Weights of a small transformer language model.
Size: 13 layers, width 448, 10 heads of 64, MLP 1216 GeGLU, vocabulary 8192, 40.8M parameters.
Architecture: LayerNorm before each block, learned positions, biases, tied embeddings.
Training: a variant of Muon for these matrices, 443M tokens, 6759 steps.
Each number is 50 + 15 x the weight over its row's rms, rounded and kept within 0 to 99. Layers, rows and columns count from 0. The size before them is the row's rms in percent of the matrix's.

# layer 6 MLP gate, 1216x448, rms 0.0775, rows 762-782, columns 0-111
100:55 16 56 43 28 53 43 49 38 73 51 37 73 61 73 51 53 42 26 63 39 49 52 58 60 34 53 55 33 37 70 66 34 51 62 62 49 41 41 52 19 59 47 26 43 38 46 72 60 47 45 56 76 38 32 79 74 60 17 49 69 42 37 52 13 57 42 39 56 56 54 81 59 51 72 38 44 63 57 34 54 37 24 77 85 59 62 60 68 26 22 65 37 59 63 34 31 41 61 68 52 17 30 58 58 56 50 39 31 30 61 26
104:59 56 64 50 64 29 83 48 44 49 72 62 34 39 37 49 43 38 39 52 20 50 43 59 40 53 25 48 47 53 56 41 44 61 54 73 47 24 38 43 45 64 55 48 49 60 45 55 48 58 59 19 72 52 50 64 46 19 47 35 39 64 48 42 55 72 54 44 60 65 69 28 64 36 47 82 31 47 35 49 33 70 67 54 18 39 35 44 45 87 66 40 37 33 54 35 60 48 15 64 42 64 66 54 43 45 76 48 65 50 47 27
094:42 65 50 36 92 33 39 44 32 20 61 29 54 65 33 60 73 47 38 53 42 42 16 32 71 56 39 56 64 36 99 79 62 35 54 61 53 64 30 42 43 63 47 26 62 35 27 33 28 30 80 62 58 67 36 52 41 29 34 40 33 23 66 61 42 84 49 69 63 31 39 62 55 52 65 57 38 48 45 37 82 44 42 49 50 50 58 56 56 39 34 51 53 66 39 24 63 79 41 40 52 46 29 36 38 60 38 25 46 57 43 36
104:64 50 90 71 72 54 44 39 66 56 45 67 51 53 47 58 52 52 66 61 57 30 47 40 57 54 65 42 46 49 52 44 27 38 63 44 49 57 40 71 55 86 41 67 42 47 40 54 44 51 59 41 43 26 64 30 46 55 52 50 51 42 57 59 26 68 44 62 60 60 35 32 44 59 45 48 24 49 74 60 51 81 55 26 21 65 34 69 63 44 74 56 35 68 63 52 61 73 63 32 92 51 51 53 60 56 66 50 47 50 44 47
101:40 56 45 45 42 61 74 50 61 54 53 68 40 75 58 78 89 37 49 60 27 76 64 52 56 49 59 71 37 36 49 54 48 51 13 44 66 30 70 40 73 41 59 47 64 56 16 74 71 34 65 48 47 38 30 59 30 45 32 45 32 38 40 68 56 43 36 25 70 61 58 39 40 63 64 71 59 31 50 54 37 31 81 50 30 53 52 44 48 60 60 49 34 36 68 50 48 61 67 39 22 45 53 52 81 62 41 52 48 31 59 74
098:51 32 47 63 89 34 65 24 14 41 52 47 31 47 39 61 53 54 38 62 62 43 62 37 32 47 38 48 23 50 42 42 39 60 56 72 71 81 54 60 41 50 47 44 62 57 65 54 71 65 53 36 40 35 37 43 68 67 48 74 50 46 50 76 50 68 41 50 25 78 65 51 86 67 34 30 60 52 30 53 58 70 68 42 53 69 66 49 21 42 35 51 47 51 49 37 60 53 54 46 43 41 59 29 38 47 55 53 73 30 46 38
097:50 49 46 41 53 35 40 41 46 53 61 31 72 44 70 52 78 39 65 71 79 87 47 58 36 32 68 38 23 37 53 21 56 47 43 50 41 51 46 64 62 61 44 57 41 31 31 64 38 54 50 50 41 49 54 34 52 48 47 41 26 86 47 60 52 33 37 43 41 49 48 26 30 40 58 89 53 23 61 47 67 53 57 63 46 64 54 30 47 86 83 32 52 56 45 12 65 60 43 61 37 77 78 87 96 51 39 32 43 56 60 38
102:63 37 78 65 60 65 32 58 08 59 51 63 68 61 36 46 40 56 30 07 99 44 47 41 43 67 40 48 46 52 33 44 36 63 69 51 48 39 49 64 65 55 51 52 23 51 56 55 35 42 95 58 70 29 48 64 55 62 57 39 27 65 65 57 58 81 40 59 51 47 22 36 45 63 45 51 53 44 58 67 50 32 42 28 64 48 68 59 50 52 70 52 47 47 75 50 49 44 45 41 58 44 57 41 31 62 85 52 65 53 61 34
098:45 34 68 67 53 34 51 53 68 28 55 30 61 37 41 99 38 10 41 74 46 34 60 50 73 51 55 31 59 16 41 46 80 50 35 44 44 55 44 45 35 38 29 35 64 38 49 39 49 65 43 23 58 47 33 64 57 51 81 69 42 38 43 62 70 59 60 73 42 62 40 53 58 61 62 53 52 57 57 63 40 65 38 38 59 37 47 70 42 68 40 22 64 01 35 31 51 83 23 39 30 65 44 62 72 39 56 52 56 63 57 51
103:64 22 48 33 56 74 26 39 22 65 22 57 65 50 45 48 29 50 28 70 69 62 49 50 72 67 19 19 41 67 49 72 44 47 33 36 40 65 25 63 38 29 45 76 50 48 67 63 41 57 32 24 63 47 34 42 44 45 47 43 41 61 27 43 58 70 35 40 38 56 69 36 56 15 57 34 55 59 39 12 32 51 52 27 46 61 40 20 57 54 21 59 62 67 51 54 52 70 25 57 51 58 48 62 61 60 35 68 72 58 46 64
093:25 50 63 60 62 43 43 29 39 51 45 14 64 21 36 50 48 14 37 15 40 40 41 61 47 46 83 45 31 30 47 66 50 37 32 49 64 59 47 35 63 44 40 49 39 41 62 69 50 38 65 45 37 49 28 69 43 52 53 49 56 76 26 39 63 63 73 65 35 74 36 73 52 55 36 71 61 32 51 61 29 59 66 27 64 07 45 56 69 59 61 82 52 64 49 43 69 92 51 57 53 62 59 53 20 42 50 22 63 73 21 42
105:26 45 27 48 50 94 34 73 80 42 41 34 70 49 53 27 57 61 60 24 47 51 41 26 51 66 41 45 81 47 59 44 31 76 55 60 55 41 56 37 44 43 43 53 33 66 41 22 61 44 67 37 63 53 35 48 43 52 58 36 61 76 48 36 33 36 43 44 21 57 87 38 43 28 57 58 61 56 43 30 39 48 53 37 45 67 46 51 24 58 45 47 61 50 54 35 32 47 55 19 31 34 65 45 48 68 62 63 50 62 65 63
109:39 26 42 43 75 38 46 59 66 38 39 46 49 36 50 43 61 55 43 46 49 44 58 39 39 43 67 76 52 21 73 55 55 43 43 44 46 83 57 35 51 47 66 44 79 58 66 80 48 53 60 32 58 58 25 61 65 52 47 42 39 53 33 53 27 59 60 59 54 65 77 63 34 52 78 62 51 42 36 34 40 42 41 53 70 28 56 10 31 39 65 60 29 43 48 50 51 39 55 49 51 57 64 73 43 40 61 42 37 48 56 66
104:45 18 58 62 75 55 36 35 34 38 52 72 64 53 61 23 50 17 37 49 66 68 44 34 36 53 74 41 48 58 59 62 47 63 60 34 93 59 57 52 63 33 39 24 50 34 76 37 60 29 45 46 45 57 56 47 32 69 58 30 72 61 50 56 60 30 66 59 19 12 18 59 68 36 70 38 56 38 30 46 39 64 68 49 27 42 64 37 37 37 25 46 24 76 33 59 59 48 76 22 69 61 54 31 19 39 43 64 48 61 55 43
100:23 58 52 30 52 75 58 38 44 63 26 29 62 42 54 70 68 45 43 57 65 56 63 59 45 78 60 53 51 48 68 65 54 53 69 57 59 84 32 47 28 55 17 34 44 91 45 66 42 45 26 49 44 46 43 37 39 71 66 59 52 43 13 74 28 38 56 48 47 44 16 38 71 44 55 52 51 63 13 46 38 42 41 74 38 44 47 32 51 52 56 63 57 60 30 68 59 34 45 20 66 58 41 21 48 54 54 48 84 69 79 26
124:43 49 33 46 83 57 82 33 73 41 53 44 60 48 48 44 35 36 04 61 51 53 45 34 67 51 54 61 75 43 27 66 21 59 67 70 51 47 34 55 63 69 70 55 16 50 59 50 40 70 70 57 44 30 89 42 63 49 80 65 51 40 51 51 44 40 47 45 50 43 31 32 63 41 44 46 52 46 76 57 57 58 42 63 35 54 48 35 67 49 75 69 47 40 46 54 49 37 64 25 43 49 62 17 61 63 79 45 65 37 61 50
099:73 46 38 71 28 52 67 59 26 39 52 46 51 48 66 27 51 75 58 53 76 20 60 45 44 27 79 67 46 57 44 31 59 64 30 30 56 37 52 25 72 29 26 67 30 13 45 67 44 55 54 56 56 14 29 14 61 77 68 53 49 48 52 36 56 48 64 32 44 37 56 42 21 38 65 40 58 55 65 55 33 62 51 39 44 40 73 60 83 53 44 56 55 48 65 59 37 55 52 39 56 55 60 48 45 55 60 61 59 24 53 64
101:88 34 54 25 59 40 37 46 45 77 59 34 48 54 75 54 50 65 41 24 49 48 80 31 67 43 46 66 43 56 75 48 51 56 37 56 45 49 65 38 53 92 56 56 43 63 46 36 42 48 62 66 54 48 56 47 50 59 43 57 54 40 67 58 42 41 57 27 46 45 50 53 44 83 33 71 64 51 21 53 28 39 65 66 39 61 60 33 65 45 41 55 17 48 37 54 18 15 63 80 45 69 39 50 47 44 43 19 61 46 73 55
099:61 41 60 32 46 47 63 63 55 52 77 56 54 42 59 47 59 46 44 52 48 89 56 38 74 55 30 29 52 63 53 41 46 61 75 52 36 31 56 48 19 43 47 58 38 54 45 63 67 48 53 48 49 13 34 29 51 24 59 34 35 45 47 67 69 36 61 60 72 74 41 16 60 58 36 44 42 49 48 35 38 59 40 35 64 56 79 52 70 44 25 61 49 60 63 43 60 29 42 49 75 47 66 21 59 11 61 61 60 45 38 41
095:41 47 51 42 70 61 45 62 41 42 44 49 77 58 71 32 63 58 46 59 59 50 23 63 34 55 37 36 58 68 56 24 30 44 58 30 39 25 77 56 53 66 52 78 64 48 65 40 17 50 35 59 80 44 42 67 46 36 59 45 51 26 55 35 30 50 39 62 48 50 32 63 46 25 57 56 70 37 55 46 21 39 43 36 64 43 79 49 49 41 35 49 41 57 34 42 34 48 52 57 35 55 61 31 31 33 48 43 46 51 62 58
100:67 35 44 56 36 58 36 34 34 47 36 53 46 57 63 50 55 76 73 50 55 39 46 18 13 48 60 37 51 70 42 57 40 35 31 51 53 52 43 37 68 48 53 41 29 80 82 39 53 69 55 43 38 62 55 61 55 43 32 41 29 23 42 43 71 48 63 75 81 43 52 39 36 43 65 79 70 57 42 41 50 35 42 48 56 40 32 49 63 44 33 38 95 57 80 50 58 34 38 57 41 13 71 19 60 46 46 49 43 52 40 39
# layer 6 MLP up, 1216x448, rms 0.0799, rows 762-782, columns 0-111
097:52 53 40 45 64 56 69 67 44 48 39 49 35 47 47 35 69 63 44 48 65 63 41 48 33 54 67 59 48 49 40 56 63 50 43 37 41 45 56 60 61 46 56 52 69 57 62 49 36 67 39 72 33 17 74 18 25 72 44 44 60 55 43 60 71 46 68 42 76 58 40 14 45 43 21 48 44 49 36 84 21 74 62 48 40 71 48 41 48 73 51 50 44 58 34 48 43 80 44 25 47 47 78 52 43 56 48 35 73 69 35 64
099:21 33 98 35 41 42 59 59 61 46 44 68 54 58 35 63 44 55 43 54 47 59 18 52 48 81 20 42 43 53 60 41 61 56 79 57 69 28 56 56 43 53 85 46 59 76 55 50 57 76 53 55 20 64 83 34 73 42 39 41 21 57 82 55 75 32 68 55 50 62 57 39 58 71 48 52 56 39 78 34 69 46 67 55 61 67 44 65 55 57 67 37 55 55 74 41 61 39 43 60 70 37 82 81 32 51 42 57 58 61 38 60
102:58 38 57 62 60 37 70 55 61 40 76 53 47 38 50 47 59 15 66 33 36 66 51 39 55 49 47 44 52 21 49 42 38 47 38 33 45 69 64 56 50 57 65 58 48 33 41 50 49 35 25 48 37 63 29 71 53 32 49 41 28 62 61 58 28 38 33 44 56 39 25 62 80 29 46 42 35 61 24 44 72 40 64 36 53 39 41 53 42 50 58 48 54 43 61 46 33 55 60 31 72 74 58 73 51 59 48 35 47 33 41 58
099:34 57 99 51 46 33 68 32 41 69 65 44 54 32 27 45 56 51 70 27 15 69 69 61 57 47 43 60 51 54 43 38 42 35 44 32 23 52 39 47 24 24 51 49 61 35 52 74 72 37 48 44 44 32 35 58 54 31 40 50 56 67 65 77 50 36 34 53 76 66 75 73 65 59 52 52 66 62 42 37 56 34 51 46 29 54 64 65 59 21 53 60 35 50 36 32 67 48 67 28 53 39 60 48 78 53 34 57 54 34 19 56
101:71 72 29 62 70 71 50 49 57 47 51 90 40 50 53 50 63 61 59 54 42 75 86 51 88 38 36 28 81 40 58 35 40 68 30 50 56 25 36 37 65 29 39 74 21 62 35 41 48 30 72 30 47 78 62 52 48 51 34 29 37 59 37 37 45 49 45 58 17 42 46 46 46 52 38 43 54 42 44 38 27 46 56 18 47 66 29 42 44 49 69 76 48 40 33 45 71 35 50 49 28 59 61 59 43 56 38 73 43 46 48 44
102:48 68 62 59 61 57 60 56 44 56 41 42 75 87 66 74 56 42 16 51 71 11 48 51 64 51 82 40 47 39 51 42 57 64 75 32 68 77 52 49 56 57 39 48 58 47 57 50 45 39 49 69 50 37 62 69 62 64 43 39 85 63 41 68 71 44 25 54 27 43 38 69 48 46 55 68 46 42 43 44 64 64 48 49 35 59 53 40 44 46 42 69 74 70 36 55 63 47 48 47 48 25 60 45 31 55 37 34 67 49 40 50
093:56 50 46 80 48 40 50 75 60 33 28 51 28 52 59 21 39 59 35 52 31 20 61 48 80 40 74 86 57 59 54 56 53 53 34 68 52 58 60 61 43 49 51 51 50 53 40 53 49 56 34 33 75 35 70 86 55 60 47 27 78 50 48 58 29 46 52 69 40 42 45 54 51 67 60 64 47 36 39 37 44 62 49 35 51 40 26 39 30 33 53 41 36 50 45 68 47 32 41 59 30 59 31 40 27 43 56 55 33 52 48 42
097:40 61 65 73 53 39 60 57 82 59 33 56 60 24 69 41 53 96 51 59 57 40 65 42 68 54 50 89 70 20 79 71 39 73 61 43 49 27 52 52 24 51 52 66 40 48 50 60 32 80 53 53 61 58 49 53 43 45 48 19 38 47 44 37 57 65 40 65 28 52 46 57 46 46 44 33 80 43 42 99 60 50 59 21 45 50 50 51 60 47 44 39 56 37 70 52 63 58 64 32 39 42 67 73 74 47 40 56 46 73 56 74
100:51 58 62 43 48 56 67 61 26 82 72 67 53 34 46 72 45 83 60 41 39 31 52 50 32 60 27 54 27 54 65 28 43 69 63 45 39 60 60 51 60 58 45 59 42 35 60 47 47 40 45 82 32 77 44 50 53 58 55 56 55 69 38 60 55 72 62 32 50 50 48 60 43 67 58 36 30 67 37 35 67 39 72 48 49 52 47 47 55 72 58 62 39 52 46 52 65 34 47 57 37 69 36 38 39 49 33 78 57 49 34 44
097:26 35 72 35 46 70 69 74 59 59 53 35 36 58 29 37 55 47 49 49 45 52 56 43 66 49 37 46 63 30 47 46 55 33 40 49 43 40 31 21 44 52 54 63 57 73 56 58 56 27 32 45 44 55 35 40 42 44 47 44 38 80 47 46 53 53 39 72 34 58 61 70 39 48 67 63 56 82 58 13 41 62 51 50 53 51 56 45 50 47 35 58 55 75 26 40 68 70 34 75 52 47 42 55 31 52 59 50 67 25 42 57
091:50 47 58 52 68 38 46 28 18 46 40 23 49 40 64 61 52 21 64 32 64 47 32 61 32 21 76 13 30 27 69 74 39 48 53 58 46 63 51 41 72 42 33 80 61 44 31 64 57 37 42 54 33 59 35 53 37 57 52 47 55 81 45 50 33 57 69 49 46 53 22 57 31 62 28 70 58 32 64 43 24 61 69 33 52 41 29 54 27 57 52 51 54 30 78 39 70 79 42 70 30 66 41 58 41 46 45 36 68 93 36 55
103:52 56 77 65 33 53 39 63 66 42 52 55 20 74 71 55 50 59 36 57 60 38 65 28 36 27 36 54 50 49 46 98 53 61 27 16 72 35 55 76 57 47 77 59 94 49 43 33 56 57 66 34 34 59 54 53 59 37 43 77 50 42 54 66 30 60 68 67 39 47 66 51 37 70 90 45 24 45 66 79 37 60 74 34 51 39 23 62 54 36 60 38 40 55 34 49 56 54 38 71 52 36 58 59 48 29 19 52 56 53 44 36
120:72 63 32 55 64 41 67 64 43 48 42 63 61 38 53 71 60 47 36 74 49 31 47 66 48 46 64 73 55 24 51 42 37 45 37 70 41 49 22 61 60 54 66 57 61 68 61 62 38 43 61 32 47 53 40 37 37 71 31 62 59 55 43 51 24 57 45 61 39 65 24 72 51 52 54 43 72 35 44 49 51 48 59 65 73 47 63 75 57 67 66 49 37 62 46 69 19 57 34 49 70 52 53 67 44 61 39 48 28 61 49 50
106:58 41 23 57 46 81 66 75 33 33 73 64 55 45 49 64 55 16 55 41 62 68 58 46 65 45 22 66 71 33 49 58 65 17 25 62 43 25 73 43 46 48 34 56 26 57 50 40 73 47 47 86 67 52 49 37 55 49 61 73 53 61 54 66 43 30 57 35 60 41 74 54 66 54 54 51 46 21 43 31 34 66 58 38 63 34 56 38 48 42 54 53 47 56 55 64 39 72 35 46 45 46 40 52 35 30 44 48 50 36 70 76
096:73 36 58 44 52 54 51 53 35 29 73 41 35 49 58 17 50 79 42 34 60 39 45 47 63 36 37 51 27 21 82 80 29 47 30 35 25 16 67 30 48 41 77 54 63 25 64 79 41 60 41 40 66 50 53 57 73 39 64 51 75 22 60 72 62 58 59 44 39 17 38 11 53 64 66 84 52 53 53 35 52 71 21 39 51 63 39 69 74 45 53 45 57 74 36 49 71 41 61 60 21 45 49 56 50 48 45 59 31 42 56 53
117:56 52 74 42 40 40 40 54 58 33 48 52 66 29 93 34 49 45 51 38 42 49 46 77 46 44 36 60 42 44 44 66 82 42 63 63 39 39 74 49 46 44 31 48 48 42 56 70 54 61 64 44 76 61 38 65 59 32 44 49 59 64 31 42 67 81 72 44 39 40 58 24 51 83 26 40 44 46 46 43 25 34 45 40 22 61 77 41 74 62 36 37 22 48 56 32 45 47 28 46 52 58 44 46 53 12 51 73 62 35 71 71
092:51 68 37 61 47 42 55 27 53 25 33 44 41 46 80 62 48 61 39 61 74 68 43 46 43 58 66 64 36 40 24 44 47 84 51 15 44 30 65 36 66 53 98 52 14 52 51 68 32 68 58 47 42 39 65 67 30 74 50 34 61 50 46 40 48 69 70 45 38 40 34 44 39 53 56 55 51 42 41 44 31 57 53 52 23 43 66 31 81 28 92 45 58 51 54 55 67 59 47 13 52 70 77 46 61 26 97 46 33 24 52 57
103:37 34 57 61 33 61 52 33 60 53 51 31 54 42 22 44 17 37 48 59 49 60 90 83 76 54 38 26 44 46 54 61 38 58 55 48 46 52 69 51 51 53 59 42 39 68 59 51 21 41 63 40 59 47 78 64 52 36 35 49 43 36 45 63 50 51 30 83 28 46 55 38 57 20 31 50 29 37 49 36 36 51 46 41 42 52 65 44 68 34 68 20 69 44 67 18 28 55 49 42 54 68 43 50 61 36 33 13 43 48 47 33
098:29 49 36 47 58 44 19 82 61 66 33 50 55 33 59 58 42 36 60 30 30 49 52 72 32 52 59 49 58 42 44 07 56 21 55 50 69 37 51 62 40 52 63 39 63 59 45 45 36 44 35 64 45 65 49 23 38 87 59 78 65 50 46 43 31 54 17 42 39 41 55 59 62 60 55 77 27 47 56 45 68 56 55 67 46 33 61 52 41 57 63 47 39 26 55 50 56 46 52 40 59 28 36 48 59 52 51 64 40 54 64 67
093:69 41 56 44 20 54 62 44 68 75 67 56 33 57 21 30 28 70 35 19 49 51 93 90 61 39 22 46 57 57 29 53 63 49 45 46 38 39 27 43 47 36 45 38 44 44 47 53 59 39 52 61 23 66 60 31 67 46 45 44 52 46 49 72 59 30 51 57 62 38 55 48 53 60 71 46 46 52 55 51 68 69 31 48 45 51 20 40 64 31 57 53 78 16 12 55 45 49 47 48 55 74 62 77 52 19 64 39 57 68 36 31
100:61 54 13 44 61 60 51 41 61 33 45 23 65 73 23 54 62 45 73 56 46 54 43 69 65 42 49 59 69 56 35 60 65 08 31 77 39 46 60 37 60 40 74 52 37 63 28 74 49 20 33 73 62 44 49 39 53 86 45 58 70 55 60 56 63 50 39 63 40 73 37 61 35 36 51 71 58 67 53 54 22 59 51 30 23 59 18 72 52 39 49 55 62 49 47 60 65 43 69 47 64 76 29 72 34 52 40 39 33 59 35 17
# layer 6 MLP down (transposed), 1216x448, rms 0.0433, rows 762-782, columns 0-111
098:67 37 27 50 64 71 72 58 34 54 44 59 62 33 55 73 59 64 50 44 69 43 60 85 51 41 49 54 43 42 78 51 30 65 74 58 43 36 54 80 32 57 63 87 43 62 60 46 48 37 59 66 74 24 50 56 46 36 24 49 68 56 51 27 44 44 50 51 62 59 45 44 59 26 63 40 45 74 39 43 53 58 85 30 50 62 42 18 53 73 29 38 38 25 56 57 67 36 39 56 49 64 34 62 36 48 69 37 49 17 70 57
101:38 38 56 38 78 44 70 38 53 64 59 53 69 45 70 59 43 71 48 51 37 46 34 55 45 63 72 62 65 44 42 16 50 56 72 66 55 24 77 79 65 41 57 82 48 71 47 49 31 86 62 71 73 49 71 24 45 43 35 28 59 69 47 40 55 40 49 76 63 58 56 69 37 45 33 59 45 61 24 47 45 59 61 34 40 57 48 29 70 70 64 27 74 57 50 47 30 53 63 56 55 63 41 56 43 65 53 55 52 44 37 53
100:56 60 69 65 42 46 51 58 38 66 41 77 35 51 79 48 22 32 48 48 60 91 37 66 65 60 49 22 39 42 41 35 55 48 50 19 85 74 51 63 34 38 52 51 68 18 57 64 19 54 75 50 42 41 65 52 40 50 50 56 72 47 38 76 27 47 53 43 16 53 29 23 48 31 54 54 91 47 51 58 55 28 63 46 47 49 58 42 47 29 75 65 47 40 35 55 65 48 65 69 33 80 51 49 60 67 48 44 35 59 68 69
103:68 58 29 49 42 37 59 34 39 45 54 54 45 46 37 93 40 51 32 43 56 66 65 63 46 45 59 45 49 31 60 27 55 43 41 59 28 50 49 43 66 58 33 35 40 44 60 35 61 41 35 53 75 66 51 35 48 57 35 44 51 30 68 29 35 78 68 83 42 68 25 61 58 35 59 71 44 61 56 47 13 59 51 71 58 52 62 53 17 58 57 51 66 16 39 57 83 37 42 47 63 42 44 49 47 62 62 55 43 42 53 43
102:29 60 55 25 60 46 54 44 54 45 55 36 40 47 63 32 65 57 55 53 56 45 29 54 56 61 37 46 20 49 63 35 48 71 70 62 43 69 47 36 58 48 56 32 67 55 34 60 52 77 60 56 53 32 62 39 57 73 57 63 35 46 58 36 52 52 63 50 52 64 68 69 46 52 37 56 40 41 32 47 39 74 66 22 67 11 55 73 53 44 50 43 68 80 59 57 37 64 35 71 30 53 64 26 57 59 21 31 56 55 62 69
102:53 64 58 52 44 46 52 51 56 41 60 32 71 40 56 36 55 49 49 64 37 55 40 62 25 54 57 58 42 47 44 33 39 65 40 63 33 42 46 62 36 31 28 58 65 45 42 82 45 72 56 45 52 59 62 44 33 68 29 67 56 48 42 35 49 71 35 53 29 75 26 15 48 58 39 78 35 62 37 32 71 40 62 51 52 39 46 24 50 35 59 56 38 67 84 46 50 60 53 58 51 70 48 38 44 51 49 65 60 21 52 48
102:47 68 53 61 33 50 40 61 46 45 58 63 69 42 54 57 76 17 38 68 42 36 64 61 77 60 47 55 51 54 52 44 30 57 41 18 67 05 72 55 52 75 81 45 68 80 55 48 42 58 56 58 24 55 58 39 52 49 65 42 66 57 39 68 42 77 60 38 72 69 57 52 42 58 51 59 50 40 47 58 48 58 70 50 65 49 51 67 46 69 24 78 27 65 53 74 19 20 38 44 53 59 57 63 50 71 25 35 28 43 42 47
101:67 71 58 34 42 32 85 23 67 44 54 42 71 63 35 48 69 47 49 22 41 60 25 38 48 61 51 60 55 40 59 54 38 64 30 77 61 59 32 34 34 55 45 57 56 56 86 47 60 49 75 53 62 43 29 60 47 51 62 62 64 67 40 57 74 77 62 56 33 50 38 43 70 76 48 27 39 51 41 48 38 24 86 38 32 42 67 37 40 54 22 52 68 48 69 40 64 47 50 60 71 38 46 44 40 71 51 42 63 66 39 58
094:41 53 38 63 58 47 66 43 49 31 61 32 62 57 37 22 43 33 46 75 60 24 56 18 65 39 39 48 76 44 65 58 30 64 62 53 56 69 35 42 64 58 64 71 37 37 68 29 64 69 56 37 60 49 45 62 61 54 60 70 50 45 65 28 45 64 52 41 83 43 14 32 54 63 64 37 60 55 50 55 33 67 53 49 44 64 79 46 61 62 53 36 40 40 44 31 76 73 55 67 57 51 46 60 61 36 50 31 59 35 57 60
100:38 21 40 68 36 53 57 44 65 38 30 64 51 67 50 28 47 40 54 42 54 53 31 62 72 75 39 64 74 36 53 43 27 36 70 41 39 57 68 27 63 38 65 79 29 31 62 68 42 55 44 33 35 48 30 32 73 44 66 21 73 78 35 67 63 42 46 78 42 57 65 77 67 31 21 30 77 54 66 55 32 45 44 46 73 43 45 45 36 53 44 46 59 48 61 76 42 60 53 65 50 44 50 37 52 56 34 58 60 48 20 48
094:39 45 50 75 44 32 16 31 47 73 51 54 53 34 47 54 31 38 69 29 63 58 41 59 48 33 55 38 42 42 74 61 20 43 56 58 56 51 45 32 39 49 31 69 70 66 51 66 54 69 72 22 44 22 50 58 49 57 52 39 33 65 36 52 25 64 52 57 53 32 50 33 72 64 56 26 55 53 48 40 24 76 66 31 32 20 35 36 28 59 58 60 73 54 63 29 52 44 38 37 57 59 46 62 37 36 52 45 56 64 87 70
105:38 79 47 16 49 58 44 63 60 53 36 30 53 58 67 62 57 46 48 74 40 69 65 27 46 56 46 34 06 70 50 55 31 43 26 58 47 29 57 63 55 51 31 52 44 70 42 24 75 46 43 50 58 52 58 67 43 39 60 66 29 66 20 53 54 84 73 59 53 66 48 69 34 24 51 71 42 68 50 42 68 36 78 38 66 44 49 53 59 57 53 76 70 62 33 63 50 33 45 64 24 60 65 72 47 54 29 48 55 53 72 30
108:55 14 52 71 50 54 55 37 49 34 39 18 55 46 61 79 61 05 38 57 62 32 54 62 39 53 53 47 41 29 73 35 42 55 57 44 39 41 56 44 51 92 44 55 38 37 39 80 55 47 57 37 55 72 69 38 47 56 56 45 34 21 29 56 43 43 52 67 70 65 65 50 18 45 12 27 55 59 48 69 47 78 31 52 32 86 48 44 77 68 63 25 41 32 44 47 61 55 56 46 58 27 47 48 76 54 50 34 43 20 45 56
100:51 52 57 65 50 52 42 72 44 72 74 53 51 44 30 51 26 40 39 72 68 44 78 55 41 31 48 52 58 44 43 58 50 33 56 48 30 42 29 61 49 57 56 22 75 69 54 40 55 47 48 66 27 47 38 65 30 57 58 60 50 47 41 48 44 71 55 71 49 74 68 51 50 47 47 54 49 54 58 45 48 37 44 64 70 54 38 28 30 34 51 45 26 78 55 27 66 57 88 80 42 00 79 41 62 36 35 47 29 45 62 86
099:42 49 47 56 51 64 39 53 56 31 60 42 46 27 40 63 53 57 21 37 44 57 73 53 54 50 47 36 51 26 57 60 47 71 39 64 18 35 22 49 28 52 66 08 41 44 41 71 62 53 38 78 64 32 52 79 69 51 77 73 26 64 57 57 25 54 49 50 76 37 58 74 44 53 28 26 49 59 54 46 40 50 48 56 25 56 32 87 41 50 65 60 53 65 19 58 35 44 70 66 49 24 41 54 58 47 22 13 22 43 83 64
117:56 61 57 41 54 72 55 35 56 56 52 23 31 42 17 58 53 32 67 64 36 55 42 40 63 53 74 61 87 47 59 59 58 31 59 61 59 56 54 56 46 55 23 68 33 30 58 45 49 36 23 34 65 19 61 48 63 52 39 97 72 42 48 58 49 45 41 32 45 33 54 65 59 62 51 58 58 58 60 68 64 44 66 67 45 59 26 52 47 29 51 46 46 30 63 33 48 38 53 51 63 58 67 47 56 46 58 41 25 71 49 47
098:42 38 79 44 53 66 72 59 75 74 42 42 58 33 53 27 65 35 38 44 34 67 58 47 56 57 60 57 69 52 44 52 35 34 48 66 35 59 47 62 57 45 44 42 31 58 58 58 57 47 50 35 47 57 43 60 31 57 22 46 30 66 36 58 51 62 51 46 54 59 40 88 52 64 33 69 34 47 41 35 39 13 49 52 49 37 50 12 31 47 43 57 51 30 45 45 49 54 36 68 50 68 40 65 54 47 17 53 52 65 65 45
105:31 65 47 32 31 49 34 46 57 51 67 49 43 45 65 54 70 24 37 36 51 34 40 44 58 22 49 58 82 51 59 61 27 48 20 19 44 29 44 41 59 58 30 54 83 53 81 62 46 68 64 25 54 50 72 34 52 64 53 45 57 55 54 56 58 71 51 40 56 68 28 54 34 26 68 38 32 26 38 76 46 37 44 41 22 57 84 21 83 26 58 52 61 62 37 33 71 30 71 31 27 69 51 41 47 75 59 60 36 64 51 54
100:61 62 08 55 50 69 30 30 66 88 60 75 51 51 36 50 47 50 33 60 32 39 70 39 47 48 48 29 69 48 32 75 44 34 56 46 86 35 49 68 57 77 31 53 38 25 64 58 58 40 45 58 69 40 51 72 59 68 62 52 64 72 61 54 25 57 22 34 47 50 70 50 67 60 30 65 65 18 49 65 73 23 49 50 35 41 29 39 64 55 40 43 30 35 37 54 52 72 31 39 47 38 32 55 37 59 49 60 54 60 55 60
094:45 66 44 65 38 75 63 39 53 53 40 50 47 14 51 74 74 29 47 61 26 68 45 08 63 71 79 53 63 47 72 67 52 62 51 43 86 48 42 51 74 44 42 39 57 50 28 20 40 77 66 44 48 41 48 63 79 53 33 47 31 41 72 53 46 41 61 54 46 49 40 55 64 46 59 54 71 54 41 53 49 48 43 45 68 73 54 42 73 63 37 31 44 82 43 63 38 50 39 42 48 61 39 65 64 69 59 53 29 76 46 43
102:50 38 61 45 23 77 51 33 51 26 64 60 32 33 48 31 37 46 48 66 66 33 38 35 71 18 26 51 36 47 63 22 70 53 55 47 50 80 33 43 40 39 66 47 38 45 69 35 22 41 48 52 18 50 28 52 45 37 62 44 66 38 92 37 14 78 53 48 52 54 41 49 49 49 45 67 37 31 78 47 61 44 67 50 51 69 56 64 26 83 59 60 23 58 51 39 73 44 41 17 28 44 43 72 31 45 69 75 50 26 64 28